Each number is 50 + 10 x the weight over its row's rms, rounded and kept within 0 to 99. Layers, rows and columns count from 0. The size before them is the row's rms in percent of the matrix's.

# layer 5 attention value, 160x320, rms 0.0397, rows 60-71, columns 0-79
092:34 49 44 52 55 64 42 62 44 40 61 58 47 50 69 25 61 62 53 49 46 54 51 57 72 51 52 35 47 55 40 62 60 49 46 48 36 64 55 52 49 58 52 43 37 73 45 53 71 58 47 30 47 47 50 43 41 47 37 52 57 61 61 68 38 71 55 53 45 64 58 66 33 43 59 55 39 54 62 55
096:53 43 30 43 39 55 31 38 59 48 39 62 71 61 64 40 50 62 52 55 52 44 55 76 40 43 48 32 53 63 43 47 48 51 28 39 58 55 43 41 51 74 44 50 56 57 38 41 49 42 53 60 50 69 48 50 54 59 43 45 50 61 54 58 34 72 28 54 50 67 44 61 56 56 34 36 52 71 56 37
096:63 53 65 54 43 55 63 56 66 50 55 39 32 57 48 49 43 42 51 43 38 48 51 27 50 48 51 35 54 47 61 46 45 56 48 53 58 47 39 64 62 64 53 53 54 59 67 58 39 61 64 57 47 38 49 41 72 47 56 71 57 32 64 58 59 50 46 42 57 55 57 79 44 41 59 46 67 42 37 53
099:33 51 41 50 59 43 57 35 65 32 55 66 54 48 57 45 37 56 52 32 56 66 59 59 60 53 48 49 40 39 71 65 43 41 51 42 53 50 57 42 57 52 67 55 44 69 56 53 49 47 62 72 49 53 43 61 39 68 36 31 49 42 66 31 57 46 58 50 49 63 64 57 44 54 36 45 71 53 43 59
109:51 45 50 63 52 50 59 37 68 48 50 40 52 33 33 41 40 64 67 52 27 43 61 61 42 45 40 57 48 41 46 57 46 55 59 49 56 56 42 57 70 43 51 46 49 39 51 65 61 52 50 52 53 59 49 62 61 51 50 35 47 61 41 49 54 65 56 62 49 59 40 60 48 64 53 49 53 45 52 44
100:46 77 57 38 57 62 44 63 61 56 48 54 38 44 48 42 49 45 51 33 62 50 67 39 54 38 53 50 58 59 42 74 46 44 53 62 54 34 52 51 59 49 50 45 52 40 51 48 50 34 51 55 42 43 69 40 41 36 52 59 53 50 59 49 50 46 52 45 42 28 34 52 48 54 46 42 22 36 53 48
104:58 74 69 33 41 59 56 47 58 55 49 56 40 44 51 56 45 38 55 74 48 54 52 59 43 45 49 34 42 61 53 52 50 51 40 49 56 50 56 55 37 42 49 50 67 59 68 43 48 54 57 51 44 26 42 60 54 37 67 39 46 67 49 59 38 55 51 54 63 32 51 55 74 56 36 47 44 43 30 37
123:52 38 44 49 47 36 42 56 46 40 52 55 64 61 39 53 47 57 54 39 57 66 60 55 58 53 66 51 58 56 38 42 60 35 54 48 60 36 35 45 26 40 62 62 55 52 53 54 54 66 56 27 49 47 51 53 56 49 60 53 51 61 57 62 36 51 54 44 39 55 58 50 36 46 60 33 47 42 66 66
111:64 42 62 46 60 54 52 42 53 56 54 51 51 69 46 43 57 59 51 61 41 45 43 50 43 54 44 84 58 57 47 42 56 58 40 62 46 51 50 52 47 52 57 56 35 41 41 29 39 52 53 44 63 59 47 31 38 47 52 48 50 31 61 44 62 58 32 42 49 72 31 56 68 43 44 53 50 60 33 40
110:51 59 58 51 42 42 62 50 39 49 36 34 45 49 20 47 63 43 56 40 58 65 51 46 47 46 50 56 67 49 60 47 49 59 41 57 64 70 54 45 46 58 37 53 45 46 59 46 62 35 52 42 52 22 60 49 46 55 56 38 53 61 61 47 62 48 47 41 42 46 58 77 27 48 52 46 42 55 49 43
102:46 38 57 50 50 63 47 56 56 65 39 57 56 46 57 46 54 38 46 53 34 60 63 51 38 57 35 47 46 48 51 59 54 53 48 53 60 57 43 51 61 55 69 40 39 48 60 51 47 62 53 55 45 52 67 61 59 30 52 55 46 42 74 32 62 60 49 79 39 47 65 51 53 45 43 44 54 27 66 44
105:64 47 46 51 54 40 46 56 43 55 51 43 28 49 33 61 44 41 35 37 42 42 40 36 46 56 56 46 35 68 52 57 49 59 53 39 43 35 40 61 68 57 55 61 35 55 36 55 48 54 61 44 44 60 55 52 77 73 42 52 46 20 62 58 39 42 68 56 50 50 58 41 52 71 58 38 43 51 64 44
# layer 5 attention output (transposed), 160x320, rms 0.0459, rows 60-71, columns 0-79
083:41 53 51 53 50 56 56 55 44 63 48 47 60 45 52 68 35 57 38 57 46 57 70 57 72 52 29 37 37 45 59 52 22 45 66 66 54 56 36 49 45 52 46 49 38 56 29 35 62 51 47 55 37 60 46 54 49 48 44 45 36 51 69 47 44 63 42 54 50 54 39 55 49 51 54 49 36 60 52 52
104:62 44 31 64 47 52 49 61 51 50 52 41 41 54 55 34 60 46 46 37 43 52 63 57 56 43 54 59 49 48 57 60 63 47 38 64 47 39 54 39 49 41 39 48 36 43 51 51 55 36 28 47 67 63 47 64 43 64 56 42 47 54 53 50 35 59 53 34 50 73 44 49 46 52 46 49 53 59 44 25
095:44 55 49 60 48 62 53 43 52 44 59 40 41 48 46 41 57 59 70 57 65 38 67 55 38 59 65 48 52 50 44 71 53 58 51 60 37 54 55 42 51 59 52 61 37 44 44 58 43 55 64 57 59 41 62 47 47 47 54 51 56 61 47 41 39 38 53 53 30 48 71 61 47 46 60 45 58 47 48 52
101:61 51 48 53 61 49 53 35 76 45 54 55 57 34 52 33 75 47 49 44 57 52 74 60 63 60 49 42 69 45 55 59 53 52 51 45 42 62 39 44 57 52 71 52 46 62 42 45 45 50 36 48 60 62 41 60 42 54 46 54 62 45 54 48 42 44 44 45 69 46 60 53 62 48 31 40 80 47 44 83
106:48 52 52 54 66 48 49 41 54 36 58 40 46 53 64 49 57 57 44 41 54 60 50 51 54 46 58 48 34 36 44 50 58 49 48 54 58 55 49 63 68 62 57 67 41 55 37 43 54 48 49 51 60 50 48 36 24 29 54 53 51 62 72 57 47 46 53 39 52 39 56 49 29 52 73 53 65 55 34 53
094:51 26 66 47 51 50 58 63 56 44 52 64 56 65 36 54 55 51 50 50 54 60 45 52 51 55 58 45 55 64 42 49 68 59 46 68 39 51 27 40 43 54 66 66 32 69 52 46 74 61 52 64 43 53 56 50 56 61 57 52 45 50 51 59 56 55 43 54 48 63 39 49 51 61 39 56 56 51 36 54
099:51 39 33 45 54 64 58 48 52 51 59 54 69 41 45 53 43 52 44 23 60 51 43 48 58 44 60 49 48 48 56 51 56 69 47 61 55 54 42 43 51 36 44 61 19 48 40 71 56 42 40 48 45 58 52 58 50 67 42 46 42 55 59 61 40 61 56 52 53 55 42 57 50 56 39 49 50 32 45 65
119:46 54 48 52 58 59 41 48 50 53 45 62 46 40 51 48 42 38 59 52 44 40 68 43 47 49 46 53 39 52 56 52 89 52 55 42 50 45 52 58 62 51 56 41 58 46 47 40 48 44 47 54 52 60 52 39 44 46 53 37 38 52 41 45 75 52 41 58 47 46 50 48 45 44 49 44 35 36 53 49
110:60 67 50 53 45 46 47 45 49 54 35 65 36 48 47 55 53 16 56 38 62 34 55 42 55 33 62 39 53 20 34 57 38 53 64 48 58 46 46 36 54 47 48 46 52 55 61 53 50 51 43 50 39 57 52 45 61 36 56 57 51 59 56 44 41 44 54 51 34 39 49 54 65 49 39 49 38 52 64 56
111:45 52 38 38 44 56 51 50 46 59 64 57 45 49 53 54 52 60 56 50 54 45 47 55 44 70 50 33 50 62 46 64 55 72 57 36 54 52 37 57 42 27 52 41 52 53 50 60 40 39 40 56 45 60 63 38 39 61 38 61 37 53 45 44 32 62 49 58 43 54 66 43 66 52 46 63 57 60 50 66
104:60 56 53 21 35 54 43 40 47 52 58 46 46 56 16 48 54 31 57 61 54 52 55 48 54 49 70 61 84 31 64 45 53 26 51 42 52 44 42 56 46 73 51 49 45 44 62 51 63 44 54 46 51 41 37 47 52 62 58 51 50 32 36 64 55 63 48 55 63 52 47 50 52 56 48 38 52 70 31 42
094:43 42 48 82 73 51 37 57 43 47 47 60 60 50 53 44 36 47 62 35 50 56 59 58 40 48 60 41 50 50 54 52 73 49 58 44 44 51 48 44 55 43 51 39 60 50 57 50 56 45 44 60 65 63 52 24 57 59 55 46 41 54 79 48 60 47 39 49 52 64 61 38 51 36 49 70 52 56 48 68
# layer 5 attention query, 160x320, rms 0.0429, rows 64-95, columns 0-79
031:69 39 41 52 52 52 50 68 53 51 65 53 46 52 32 59 51 47 67 60 52 47 65 52 61 52 57 48 46 51 57 62 55 44 38 52 35 47 62 48 45 64 49 48 52 36 65 54 51 43 50 59 64 38 58 57 38 70 48 26 54 46 33 22 48 54 51 53 51 53 62 39 57 36 46 58 27 45 61 74
040:46 54 48 38 66 50 57 45 58 37 61 47 60 56 51 42 58 52 57 55 45 64 59 25 53 56 43 49 66 52 59 28 34 31 56 51 53 43 44 51 50 44 58 42 58 40 43 38 53 58 32 57 46 63 64 24 56 51 45 55 53 38 51 68 52 34 63 47 35 44 45 41 53 70 53 25 39 62 51 54
046:43 46 62 59 41 49 48 61 35 59 46 58 34 46 50 60 47 46 44 45 58 54 58 64 60 50 52 58 46 38 55 66 64 72 45 54 32 65 56 48 61 51 53 35 39 51 36 48 48 53 69 66 39 52 42 67 51 70 73 39 52 58 55 39 40 82 27 57 57 55 43 41 39 42 33 79 30 36 55 47
049:31 47 52 49 49 51 47 70 53 58 54 50 56 39 67 61 51 53 47 48 57 57 57 46 63 60 55 58 55 47 52 61 51 64 48 52 46 51 47 52 48 58 38 53 45 59 29 57 53 45 55 65 38 59 38 49 57 64 51 64 55 46 63 44 29 74 43 50 40 49 47 51 34 53 43 64 28 55 60 53
056:43 49 63 60 56 46 49 57 48 47 45 34 47 44 76 56 58 49 49 42 62 61 64 49 53 49 65 51 58 62 53 59 54 52 50 52 29 53 55 57 46 45 58 47 47 64 38 58 46 47 68 77 39 66 38 51 43 51 49 79 54 39 50 37 36 64 45 53 31 44 58 54 31 51 46 49 37 56 48 61
069:50 45 67 58 66 51 41 37 35 24 46 71 42 39 35 60 55 56 44 39 46 41 57 40 47 44 44 38 54 44 54 62 43 43 65 59 46 49 42 39 50 41 67 38 43 41 55 44 56 34 60 41 57 46 68 57 43 40 55 57 38 46 50 25 46 59 41 62 54 51 63 46 46 37 54 58 57 51 44 62
110:29 32 44 61 48 47 62 59 52 51 47 43 46 59 63 48 38 50 59 66 57 48 41 36 48 65 54 56 39 44 43 53 60 43 38 59 32 61 62 55 47 42 35 56 54 67 44 57 52 67 72 61 43 58 45 64 68 52 41 35 39 38 35 51 53 47 56 60 46 48 59 47 49 53 58 50 47 39 53 53
132:30 53 35 53 52 61 57 56 60 54 39 48 47 44 37 37 48 54 42 40 68 54 36 49 55 47 58 47 56 69 56 58 50 49 46 60 61 47 25 55 44 30 49 60 50 61 49 52 50 55 45 44 71 54 50 46 45 52 48 35 45 38 57 43 62 46 40 37 72 48 61 52 31 42 66 49 54 48 54 33
028:46 35 38 45 67 59 62 40 46 50 35 47 57 56 54 41 41 59 46 31 50 36 36 46 47 77 45 51 37 46 30 40 57 47 41 41 45 53 45 40 46 82 43 61 52 56 57 39 47 53 51 58 43 59 45 56 50 57 44 54 65 49 62 66 40 58 68 68 49 65 30 28 31 51 39 57 34 47 37 44
037:60 53 50 52 52 59 58 55 63 55 46 54 61 49 56 37 53 45 64 63 53 54 36 47 44 07 52 43 54 67 51 51 24 45 54 39 56 43 50 34 53 38 61 59 46 62 57 45 32 41 49 47 31 41 53 51 41 37 57 61 59 39 49 53 53 30 46 52 41 42 37 47 50 68 61 36 58 65 49 69
045:39 54 59 59 58 56 57 37 61 35 60 45 61 39 61 39 64 49 58 41 54 45 62 43 44 65 58 54 60 50 64 34 42 37 36 56 39 33 43 50 45 40 37 56 49 54 28 55 60 52 32 66 54 61 60 32 51 43 40 79 46 33 66 57 42 53 71 44 34 29 53 78 61 45 56 48 60 51 29 61
049:48 61 53 65 57 55 41 45 58 36 57 40 63 44 64 42 70 47 59 40 45 59 38 40 42 58 59 49 52 64 61 47 35 35 39 53 39 43 39 50 38 43 53 44 49 53 39 45 55 43 43 61 54 56 54 31 48 42 41 62 46 38 62 50 45 39 71 42 32 31 67 66 55 59 50 36 65 54 33 60
052:47 58 68 56 56 57 52 34 39 30 53 59 35 44 34 47 65 47 52 41 51 34 53 43 31 47 54 41 55 53 57 51 43 37 53 55 48 42 42 54 49 38 64 37 49 39 61 31 58 39 55 48 57 35 64 37 40 40 41 45 29 52 56 38 62 45 54 52 55 41 61 56 50 49 59 42 67 58 30 60
068:58 55 47 55 42 60 52 35 49 42 66 68 57 34 32 38 52 50 62 50 42 41 52 38 53 40 34 49 42 44 44 47 39 56 34 52 67 40 53 52 57 51 49 41 53 45 67 34 63 49 43 27 58 38 59 43 47 38 50 44 23 59 69 46 53 45 51 42 60 54 44 60 72 36 61 42 55 32 37 50
119:58 49 38 66 43 66 38 39 71 42 63 38 47 25 67 36 42 47 52 60 52 35 54 30 56 47 45 49 38 42 45 32 50 55 44 55 65 48 54 60 62 50 48 47 55 51 60 41 53 57 60 55 42 45 46 55 49 48 64 65 44 65 70 40 44 71 42 50 44 57 32 60 74 40 57 50 35 45 40 59
140:48 29 54 58 63 63 38 44 49 54 67 31 22 46 54 61 45 57 35 58 40 27 74 41 49 48 60 25 40 48 60 52 34 51 59 43 51 54 52 51 50 39 60 60 40 45 43 48 51 49 50 63 64 33 51 39 49 60 56 40 57 66 42 51 69 52 60 72 37 48 60 53 55 55 42 40 44 55 52 66
157:47 53 45 50 64 51 51 54 48 44 61 58 31 61 43 31 52 49 46 37 54 39 77 57 48 30 44 48 41 55 37 55 50 55 50 34 56 54 55 50 43 54 37 68 55 69 25 54 49 52 38 54 58 50 55 46 53 61 63 49 48 65 66 47 58 48 49 68 54 51 36 63 43 47 68 45 24 18 58 49
152:50 37 54 63 67 62 40 48 56 44 47 61 39 57 45 41 40 19 39 37 34 44 54 61 53 57 42 28 48 48 47 60 42 51 61 55 63 34 42 54 41 57 47 47 61 49 67 32 38 49 57 41 62 53 34 55 63 20 60 48 29 43 60 46 45 54 58 39 54 56 31 54 60 60 51 56 58 55 50 40
148:57 46 54 45 63 51 36 47 33 41 44 57 39 54 45 59 61 56 64 64 62 65 54 40 44 36 75 54 51 61 61 65 41 67 54 63 51 66 44 68 51 53 51 39 50 40 47 41 55 32 37 64 57 52 54 62 49 47 67 52 52 39 72 46 45 43 53 37 54 35 44 68 74 43 45 44 56 59 55 41
136:61 40 43 49 45 46 46 55 52 45 59 35 49 64 51 67 40 55 42 60 54 63 50 66 70 64 43 57 46 38 53 50 63 62 48 63 64 30 49 32 59 59 51 49 54 59 41 50 32 50 49 29 46 66 54 56 46 52 68 51 67 41 48 57 55 54 56 51 39 35 50 55 48 51 56 48 57 59 46 32
137:65 56 33 51 52 42 38 51 47 45 61 57 45 58 53 51 57 49 66 52 61 38 52 41 37 47 37 53 37 54 47 70 34 40 45 42 59 48 51 50 37 55 43 46 46 42 48 48 54 45 37 56 61 48 40 46 47 48 54 44 40 41 57 45 63 45 55 70 37 40 62 46 39 45 46 53 40 50 38 49
151:56 41 44 47 44 41 63 60 59 60 47 43 54 28 42 58 47 40 75 33 44 42 52 49 47 66 30 45 52 52 46 38 44 56 61 70 56 44 46 51 48 54 46 46 63 57 63 85 59 59 34 65 51 46 37 35 36 49 66 42 55 59 53 55 55 39 67 47 51 51 55 35 30 46 34 50 53 61 52 56
156:57 57 57 63 34 49 50 53 51 66 32 45 28 45 46 45 44 43 41 28 60 36 53 38 45 46 39 53 54 48 49 71 53 44 66 52 53 40 49 43 56 46 49 60 52 49 52 58 58 52 34 30 38 60 53 43 58 41 49 54 44 51 51 62 49 60 45 64 64 47 52 67 56 50 84 72 42 45 55 51
136:48 42 59 52 60 61 50 43 46 43 45 60 45 42 44 37 40 61 49 55 52 46 50 43 39 47 50 49 46 42 54 50 38 66 66 70 41 37 61 30 60 50 63 44 45 64 37 50 47 41 54 38 45 48 54 30 53 58 39 68 39 61 49 45 48 48 44 41 36 52 63 47 34 56 59 67 56 51 62 25
151:62 37 45 45 53 22 59 54 46 48 54 37 45 46 42 37 57 38 42 46 54 45 53 46 34 42 66 38 54 58 57 42 45 44 56 35 52 31 49 69 40 54 64 63 47 59 40 40 61 33 55 28 56 39 55 44 51 67 53 74 48 49 71 55 58 58 48 39 43 60 59 44 46 53 62 47 45 54 40 50
145:44 53 54 52 50 57 50 41 58 60 67 58 49 49 57 50 36 62 42 60 48 59 50 60 50 52 36 62 61 59 59 40 46 63 25 27 25 28 62 47 33 42 45 63 50 54 60 51 68 43 64 43 59 42 51 36 32 58 58 43 38 62 44 45 42 38 73 46 39 51 42 50 54 59 46 41 49 41 64 54
143:46 34 46 63 46 51 62 40 63 61 68 39 46 49 51 56 54 25 53 33 38 58 53 54 42 57 46 55 39 50 44 52 50 40 70 47 43 27 47 53 46 59 52 25 52 42 49 39 51 36 49 44 52 28 59 49 40 42 67 29 56 62 58 59 57 40 43 55 29 53 78 46 60 41 55 54 57 44 49 47
145:53 30 49 43 77 51 26 36 55 50 52 55 56 37 43 50 48 57 44 49 41 54 36 46 51 61 52 42 58 43 46 58 46 34 48 57 37 66 53 55 71 55 51 30 52 48 53 39 49 50 39 55 39 62 57 49 55 57 32 50 48 41 58 44 41 47 52 33 59 53 55 68 41 64 41 48 60 52 55 49
145:62 57 66 32 39 44 52 49 50 36 40 55 65 48 73 47 37 33 72 33 59 45 34 44 50 45 50 63 58 52 46 49 42 62 53 70 47 38 41 34 50 39 54 57 40 58 56 56 63 45 47 60 34 54 52 57 62 60 45 61 41 64 39 44 43 46 55 41 36 48 51 38 58 49 47 44 54 34 48 57
153:58 42 30 49 43 34 60 37 55 49 47 31 62 56 57 58 59 53 50 42 41 52 59 40 44 34 64 42 49 34 41 71 47 40 61 31 56 44 52 48 39 45 42 51 58 34 51 46 55 52 57 38 41 55 37 43 49 42 50 52 57 49 47 58 44 52 39 55 43 43 55 26 51 47 46 53 35 55 52 46
156:42 38 40 54 52 36 61 56 48 57 57 49 41 37 62 41 51 22 47 52 36 40 54 59 32 45 56 47 44 56 48 62 44 54 50 59 53 65 49 50 40 45 57 35 44 57 40 55 50 52 46 47 55 59 54 54 52 59 47 47 53 42 61 67 44 47 45 55 71 43 56 75 44 47 44 33 59 64 44 64
138:65 44 42 32 51 54 59 34 53 52 50 40 37 58 45 47 43 60 47 38 53 49 33 48 51 32 45 38 54 49 43 44 55 61 66 49 34 62 53 51 24 34 50 73 65 40 48 60 50 59 57 63 47 39 41 65 58 49 50 38 61 34 47 43 54 55 53 36 50 63 38 40 59 76 42 51 46 46 68 43
# layer 5 attention key, 160x320, rms 0.0415, rows 64-95, columns 0-79
030:46 52 53 48 55 66 43 76 61 40 44 56 45 54 39 65 45 55 49 53 38 50 38 38 56 57 50 46 38 31 39 57 41 44 60 44 58 45 45 43 49 52 44 53 34 45 54 45 49 58 47 29 37 58 54 44 56 35 52 73 45 64 48 66 46 40 52 58 61 68 47 66 47 59 31 72 71 45 51 35
031:58 49 60 66 38 36 45 65 48 47 37 73 74 51 48 43 52 57 43 32 34 57 42 49 53 51 49 49 53 47 61 62 39 50 53 54 58 41 46 29 49 60 39 47 47 51 61 45 45 43 26 60 45 55 55 53 51 59 40 55 47 41 78 65 69 51 60 42 54 57 46 46 47 52 45 80 68 46 50 48
037:49 25 33 52 56 54 31 62 45 57 57 52 60 45 54 31 43 42 62 59 51 58 34 29 45 48 41 46 46 58 50 55 34 35 48 31 48 52 45 58 46 64 50 74 57 45 49 56 28 31 43 42 64 56 50 36 48 53 62 49 49 38 67 56 52 50 53 46 28 65 61 45 72 42 53 60 56 37 51 55
051:56 57 38 60 41 46 34 54 48 53 16 58 53 44 49 40 55 54 54 52 55 36 38 51 28 48 42 41 51 54 38 58 65 05 55 51 33 57 51 44 44 60 54 48 45 38 45 48 37 55 44 47 42 39 48 45 41 57 72 35 63 53 40 47 53 52 53 45 38 53 58 65 49 51 44 67 58 49 49 42
050:44 69 26 32 38 37 45 53 63 58 40 34 42 48 44 43 34 55 41 58 64 60 51 62 58 56 52 60 56 31 27 44 63 54 47 58 53 45 53 37 57 49 51 60 60 26 53 50 55 63 41 57 43 34 51 45 64 54 45 48 56 48 27 59 37 48 51 56 44 54 64 51 39 56 52 55 48 61 53 35
074:29 41 41 31 52 34 57 47 59 74 60 34 38 69 34 50 45 44 45 55 55 73 66 58 63 50 44 57 50 42 50 60 34 81 59 45 58 49 62 50 57 59 43 66 61 65 55 42 59 39 51 48 52 45 46 40 67 46 29 60 36 53 58 52 42 42 44 63 45 44 59 46 43 49 56 36 39 57 50 61
113:49 38 44 52 56 42 76 55 45 72 35 60 44 87 42 42 48 45 53 63 64 67 59 38 46 50 38 46 39 55 46 63 52 50 71 41 37 46 68 57 46 60 54 51 63 70 49 48 38 53 52 42 45 49 57 44 55 51 35 69 47 62 57 54 50 31 56 61 27 31 60 63 57 56 52 47 44 44 57 58
137:48 62 41 50 67 48 60 41 51 69 55 35 51 71 54 53 40 57 52 47 57 33 44 18 57 39 61 60 53 56 65 38 51 57 45 55 39 28 45 51 60 42 44 57 43 64 43 47 65 54 64 45 51 44 28 41 49 43 50 57 75 44 43 53 52 60 46 55 73 51 52 54 54 43 50 55 60 44 47 65
031:53 34 46 51 38 28 28 41 40 43 52 50 52 49 55 55 53 56 40 47 40 57 46 54 45 38 53 44 42 54 48 53 37 43 53 52 53 43 41 64 43 43 44 52 54 50 46 61 39 60 61 50 57 35 62 44 63 68 57 61 45 60 71 52 72 43 52 44 38 56 58 56 73 49 72 52 54 48 53 65
036:64 58 60 52 50 67 53 45 57 56 43 52 39 51 43 47 59 63 32 49 42 35 43 61 53 53 44 56 42 42 43 36 56 48 53 54 49 51 52 53 42 34 48 54 49 44 53 38 51 56 48 57 45 60 58 55 46 36 30 39 50 55 54 48 51 57 48 60 53 55 56 51 49 47 30 46 47 44 48 46
039:69 59 43 61 42 40 40 54 57 57 35 46 56 40 46 41 38 54 45 46 37 32 46 60 35 45 43 48 47 47 47 56 59 34 48 56 44 54 50 32 42 47 45 34 36 37 54 42 43 53 42 56 48 26 51 47 55 66 53 33 52 64 60 43 54 36 50 51 42 51 51 48 44 58 27 61 60 57 52 40
049:45 70 56 43 52 49 63 54 47 39 47 31 39 52 54 61 42 54 39 48 51 46 47 61 56 61 57 60 60 32 42 46 62 60 52 52 59 48 43 33 49 52 53 51 41 45 51 47 61 66 58 60 49 27 48 55 46 50 33 46 41 53 24 43 45 51 56 54 64 48 45 45 52 57 54 49 40 56 52 46
074:35 39 73 37 47 46 64 46 44 53 67 35 41 56 35 59 55 45 39 51 43 64 62 58 69 48 51 46 53 43 62 50 36 89 57 49 62 51 50 49 47 54 41 48 54 71 59 39 61 45 63 45 49 56 51 49 55 32 26 60 40 62 48 49 48 48 43 58 63 49 43 43 49 46 60 37 40 55 43 59
075:34 26 73 55 52 57 66 54 38 50 52 58 43 67 42 58 59 40 52 53 34 52 58 53 60 41 45 41 37 63 69 63 31 64 54 51 49 52 55 56 41 55 51 44 50 80 50 38 50 42 68 42 62 65 53 51 49 40 37 55 36 63 64 44 60 44 39 53 55 44 41 54 51 47 55 51 46 39 49 60
115:49 72 42 53 50 41 41 59 47 60 66 51 51 28 61 40 37 56 40 41 82 67 50 38 52 61 70 55 56 44 43 37 49 56 32 52 48 62 65 62 66 57 48 54 49 30 51 58 56 63 36 64 46 51 54 57 38 30 51 39 43 48 46 62 55 52 62 35 49 49 61 58 57 37 62 41 45 46 43 47
127:21 51 40 66 31 39 50 52 58 51 44 38 56 32 46 61 44 42 59 55 55 28 51 54 58 52 62 58 39 76 61 53 33 41 42 53 66 60 40 60 53 42 49 57 39 48 56 30 49 49 44 61 50 52 54 47 39 55 62 44 46 49 61 46 57 40 48 61 44 40 48 51 39 55 63 55 50 63 40 37
147:53 55 53 56 52 34 46 46 47 45 49 58 52 42 53 78 53 42 44 57 52 52 51 62 42 52 56 60 56 62 37 62 47 40 37 49 38 52 42 60 60 41 47 51 49 43 50 57 38 53 42 41 48 32 20 37 39 57 33 40 46 50 65 66 42 57 40 48 70 57 53 63 48 49 57 54 36 38 42 55
149:74 35 42 56 28 50 42 48 34 27 51 54 47 68 47 34 59 44 28 38 40 36 52 60 54 53 66 50 47 46 41 45 43 56 46 61 59 47 60 57 44 66 51 46 47 42 51 56 54 33 73 42 43 47 25 49 52 59 43 49 38 45 48 56 45 50 51 51 43 40 45 44 39 49 57 52 58 65 49 40
140:58 57 62 40 50 56 53 58 35 12 44 44 52 49 53 50 44 50 56 60 61 53 58 43 47 53 55 38 47 61 59 68 40 54 45 44 40 42 55 51 55 36 32 38 71 49 41 47 52 30 57 47 53 67 45 57 46 40 52 55 51 58 40 66 60 57 54 70 85 43 40 66 48 41 61 54 54 47 56 43
133:44 40 67 49 48 45 31 25 47 21 62 49 46 50 50 54 36 49 39 42 29 36 56 64 57 47 49 53 64 62 56 62 58 71 43 38 59 41 50 46 45 55 40 50 50 54 53 40 44 58 51 29 54 48 32 52 51 58 55 45 46 49 58 51 51 63 32 42 43 56 54 35 51 50 57 46 47 32 50 40
138:39 53 53 55 53 65 55 51 61 42 43 61 56 76 39 38 50 39 53 60 52 59 39 57 63 51 40 52 51 43 48 47 45 65 65 55 52 61 62 43 38 43 60 46 45 48 59 49 47 55 30 50 54 43 51 64 58 48 38 49 56 51 44 40 64 52 58 37 48 47 38 55 63 52 43 57 52 51 51 39
153:52 59 52 49 48 60 55 53 49 57 56 60 53 50 49 57 50 46 53 52 48 40 36 60 54 50 58 50 46 48 36 41 60 54 49 47 31 61 53 42 63 55 58 60 48 38 54 58 78 43 41 56 58 44 19 59 49 28 83 59 54 26 48 53 51 47 39 32 34 57 63 47 51 51 61 50 64 51 50 45
149:61 46 49 59 63 57 52 43 46 45 46 32 57 43 47 38 38 34 63 47 70 44 33 48 61 39 39 37 45 63 47 35 44 49 47 50 40 71 48 40 56 42 39 50 61 53 60 55 54 64 51 35 60 58 46 30 52 49 44 56 29 56 39 57 50 47 53 53 46 41 45 56 61 44 53 55 40 67 51 55
135:31 48 43 61 62 55 55 48 44 66 62 57 50 61 47 32 63 55 62 42 51 43 48 58 49 41 42 51 41 54 81 47 31 65 39 55 28 67 49 41 61 63 30 44 48 66 53 61 39 68 62 55 35 41 17 58 57 29 57 43 46 72 59 50 48 54 63 48 46 55 49 57 46 46 42 63 45 43 51 48
148:48 56 47 48 65 44 38 60 48 43 39 45 36 47 50 52 44 33 53 62 52 51 48 58 44 55 49 55 47 52 38 40 33 33 43 46 46 53 42 59 41 29 52 45 26 67 33 52 41 41 63 41 55 47 54 64 54 62 66 42 60 46 34 39 64 51 61 48 42 64 46 37 43 57 62 52 47 67 53 65
138:57 40 46 53 53 47 45 44 59 45 70 45 53 64 53 43 44 56 45 53 37 53 55 48 37 51 52 39 48 49 47 67 44 49 54 55 45 36 64 37 43 44 57 38 41 55 53 44 58 51 39 55 42 49 62 48 48 66 59 56 50 51 40 37 58 33 42 51 56 51 42 42 59 41 57 37 63 44 50 46
144:53 55 59 42 48 47 53 44 71 56 32 36 49 51 61 28 39 48 42 43 42 48 43 53 41 67 50 56 49 53 33 49 40 63 48 53 53 63 48 62 39 66 52 44 46 54 34 48 46 36 65 40 56 45 47 53 40 62 41 46 47 41 54 60 46 50 41 45 44 40 60 47 48 37 43 50 57 36 38 45
146:68 59 19 39 40 35 45 56 71 35 55 63 49 33 49 41 48 47 55 65 58 47 54 47 59 52 39 50 44 62 67 59 44 59 38 57 34 72 27 43 57 46 54 41 51 47 62 51 32 41 43 57 16 38 48 37 53 52 44 62 37 50 61 35 41 45 57 56 46 56 56 46 40 67 58 43 51 38 50 53
138:70 54 55 43 58 43 71 59 49 37 50 46 39 66 51 47 52 52 49 42 68 67 39 51 33 37 44 47 52 29 50 52 32 56 57 53 30 46 57 62 50 49 38 37 45 40 42 48 57 49 33 47 47 63 62 50 59 42 46 47 49 70 38 64 57 57 52 39 42 57 48 38 65 35 42 45 68 64 51 58
157:54 51 63 55 37 56 54 58 38 30 52 44 56 62 57 52 35 49 66 42 53 49 55 55 32 21 47 60 70 36 58 51 52 36 51 62 53 49 52 41 53 29 40 45 56 36 50 61 59 46 62 43 50 65 24 53 35 59 63 32 62 51 55 50 33 51 43 58 29 53 42 50 41 63 42 46 38 41 47 43
153:49 64 65 61 56 46 41 45 44 55 50 63 56 47 50 32 59 47 44 42 47 34 40 45 56 55 47 38 48 39 41 65 56 56 50 66 37 54 58 48 51 45 52 37 48 48 51 44 46 55 41 58 59 46 38 65 58 37 52 63 61 48 34 47 59 40 64 54 68 42 58 62 54 46 67 49 47 83 38 66
133:58 48 44 44 55 53 47 36 44 45 54 37 49 78 56 50 39 50 56 40 55 51 50 37 51 51 59 65 55 70 57 40 62 46 60 39 52 69 30 61 60 40 45 48 40 44 52 48 40 46 64 49 48 58 40 40 34 58 40 43 52 74 52 60 35 43 53 61 59 43 48 51 58 40 59 41 41 52 60 56